From a checkpoint of a small transformer trained on Wikipedia: 16 layers, untied embeddings.
Each number is 128 + 32 x the weight over its row's rms, rounded and kept within 0 to 255. Layers, rows and columns count from 0. Numbers have three digits each. The size before them is the row's rms in percent of the matrix's.

# layer 13 MLP up, 448x224, rms 0.0974, rows 0-24, columns 0-111
105:082129170114170129124120106169205144180154071118143064136123039146191092145113157085153141155144140129118106141190120133097146121115122135079145129140131154103128115143126124075147120161136107104112155069111132170083115121202067129164164139080134148109043101073165151102108169173119109147125087142146163094127152103094173134163167187111
101:121094103129147172141073105154091144136208101109110108141071115161143170197165166159190122121109126119089125126092143125045125215167129139194134089126158111133161185074098163163156099057157139082164131140139091105058120118121134145146141179125135154095159144159156079127072107147198116167202156151128106144094128115056130101136085134135
094:124158164111082110141170094054100160139144164175158146159084166171092170210113143143162103067141126154191172168095238105147118084121132111154061164129147123170062141112162142148124101088132125122097138125097074143185079071123116169177152157154089074133069105094155149081102145081136140120125085138157167146116175126121080146148106119131
097:149173082132159164107165196157139206124155126100144103146107121176117157090100144096152096097141135120130205142066114166164188109109151067147126133128114129159171106134134092122109147115166164136131202130113148148156149171156113130138136151115111144116110105114139150156158148068107086119097106113069115167146151103135155066158032130148
099:175131142091133138136078120113149154148063048182147111171121191134089145056135137100135114139125166139155078136110124113114167160096108147184134101095139111114117061132081164160101115135070129161080149145074148118138200149114087137127088130156113149163140099083183078123137148169124091054133121148107078121130085154186104139128152158150
102:170144110103125165122117102118116145162149187138178112103117127068083129102123153155074136112136135172197153130103090203168180136149147159140106104149175152096055142166148152113126128119099188077132079095221168090092150102156114123093098125156131109125113170107092172132077114118168088150098157157114151151133113118148208101161140109148
101:125097088107118084147059115097120144177151175102126113216151144110121130166132075126090132091169147116113118174122135122133124208092156101128110143110117137134188065139148087160152092021161121120121128172097093043105091098124170065124141097163094134142133060124155108116155107146140123194142052133154155108168123092168132157135129114116
098:098107163136111092128105132102136081167134206016058128136135128107094096135150156143080124107113131134115142168093138150160158170092152102155105059119115151109139104093109152170141091097148146139143132128113139106091154133146142119129083034105056123150146116079097158124169133104078118131155089145107131093154099118181161116179131120151
106:142140138122093091071153122146171108080126092186155081179113081169142127093043172095124131113139151149112164149080149088122128088165113104126092136132130111128128170168091115148143183119159152102056137182136131167154114140130139147201168136186130083129116125168156077101144207145137145096133127104139122119134112161099179144224098147195
092:189091124067075167125083116116054113134113096111140149133128111103148136101161007076165082099190154144120100119216104134063162113054133135109101116171135146122113081134100139090133095106124096093146110119168086170070105153090173131138103111067133114156123158122093100128075085129096128132072095133143159141151141124071133149139148134165
097:113124181153097120086119122150154119116175094145120101114124128109197135092054137198103141132175147115165157098149101073170120110133147134124177105087168120230126092111107105152136122065150134102104110162138100076108125103152141175186153075113127156116122111114171139122129123202121129092054147140102169144138148144139119158133077189093
096:148143125096143149195122099069164096150138145127129116139149128100157142105149139070130110119122177078132160107082081134134110124130074185106114093189124143189132126190160141067153119117120136144090176144150152125151103152123216120159130129128146093137126144150097132147077079148106070115104137134168143096050099105051151088179144077136
101:078168103110155184120087139131096112085126187168107040119188123111102086097117104140189115116126082140152100128114102177181159047187160035046092110101141119125119134090091174117116143110188149151185130179132129125155100134087123130171114093083119086133122105161106051121140176141154118213141131196116136177148116127112129191123122133135
100:133173158102067153133083107092128102136152168123148124110103078153136146113050121199115171122091088136117167096113114184170075153101110115142136144096129091151159117126192156166092134128143057108146148170126110148155082104220100133106142116162161180131068068152118133088107155143183175106144153121182168125092143129109178144139120188113
095:149033143170147149134144128144127115163125138186106133118109112139112138131121119197187084144153077046181120142090167196112121077136117122092106164156089132130100098142135115124094168157153167150196129147144127134069097142100175158126077126116154162141113129098154127171082162110171154094124140134138131106084147148166137174161103213074
093:140132134124132165083124081098131079118145124123153140147145131148125154139166090220096074084127146116141117142092119135145105147199160174175126134138145134134146125101111121194145139090144115120073038128151153103110108166189104124119130090104140135095159078186100195141129111069101092117131119152121187140140134104095105107098107185104
104:156067158069055168128114159136122136156133121138160163170129156109132139104093153148141103120147145079109108100150156171177114151158143157156189197129108138187141072220110173118140113182101091114093121140159113208115148114094143135102129183156160066092171101136168135164160056179161096106105125125046045119172143118133123120129107140120
094:201060110131138078144120169132117159118190133171084078132140144086072128061107143104085198120096109155150156164076157072145159133167063169101112109123118112161084159195154137125177143120110169122135148165187126124119134097121121117119097100117168162069136113134106152091138181092111167084125084091087116122145159107083124162125104127096
097:184115123105097127103124151109151189119102157136124178095185133184141155144087095148091095109086122107140199121114094155091122112114136126106109120123125093099177100117080069139100098137196147104184153106178125124181126124147112076081155196115116128151164163143127173124076137148139110135111131129147129072193163177102173093096177144113
093:072119104155108107108156095145120136096193115170121141124119104159133129079115137083138120129159148153086110106107113122169149163112094122159137088055114104099169108155137149098105060123032138182105164169087127089110202101128153116149159057098086140159195148153120103149176166171143122161164075159134130142163084094134134107133193132144
134:115125185189156095099078047106085122136120106148119123105131141136144148128110173100163150133144126097086136131149123158191109072114142099176109178106124163076164130137228100163129156106126134141133133168108108137131192088161107129127176126146136131132153109129105097123065128100130168130149140169142096174096195109082136125177119152141
106:102045111095177160162101084161193134138093147166116141147169152188128161121144169129128072120133128148106141113131137150129191137107163134101143093098080146147112148124163099113176163101147084148095154112126189160145127125105174148110096110162154108128131136171138172121126214131162169094109103138144160118108122100160120049164090173085
104:104107202089163121162099140072132157151171180074155114061129104139159195146141140140124127122117120164153120103111130141122147086148087111147170169156098170120121139145115155131094095132115177084126084090103129119160127099108115143099129157103099098133102141176075113152156122123130096103121136162081128121117095125099105115145167127174
103:163170126143151107178121151108138120135121117098133077109152132083060148022044129120080128087115184105090065118179177153069137115131111148103097209107091146172175080116074133094131106121108139126127124172152139114104156152160118090137207092116093110080110104118097134145124114126130150188162109182140134130173080114148103094140156139198
100:174128165177156118102148128180215126163133144162094075089066129156149114090147177121112093126121157186109032165144130094127106139179122133078109109137157125115124144189125137123129178152097118151136124092081072110093152128129113179146116228064134126112086160138155117136131078167117105064173143152162111120125085156153108150152167113138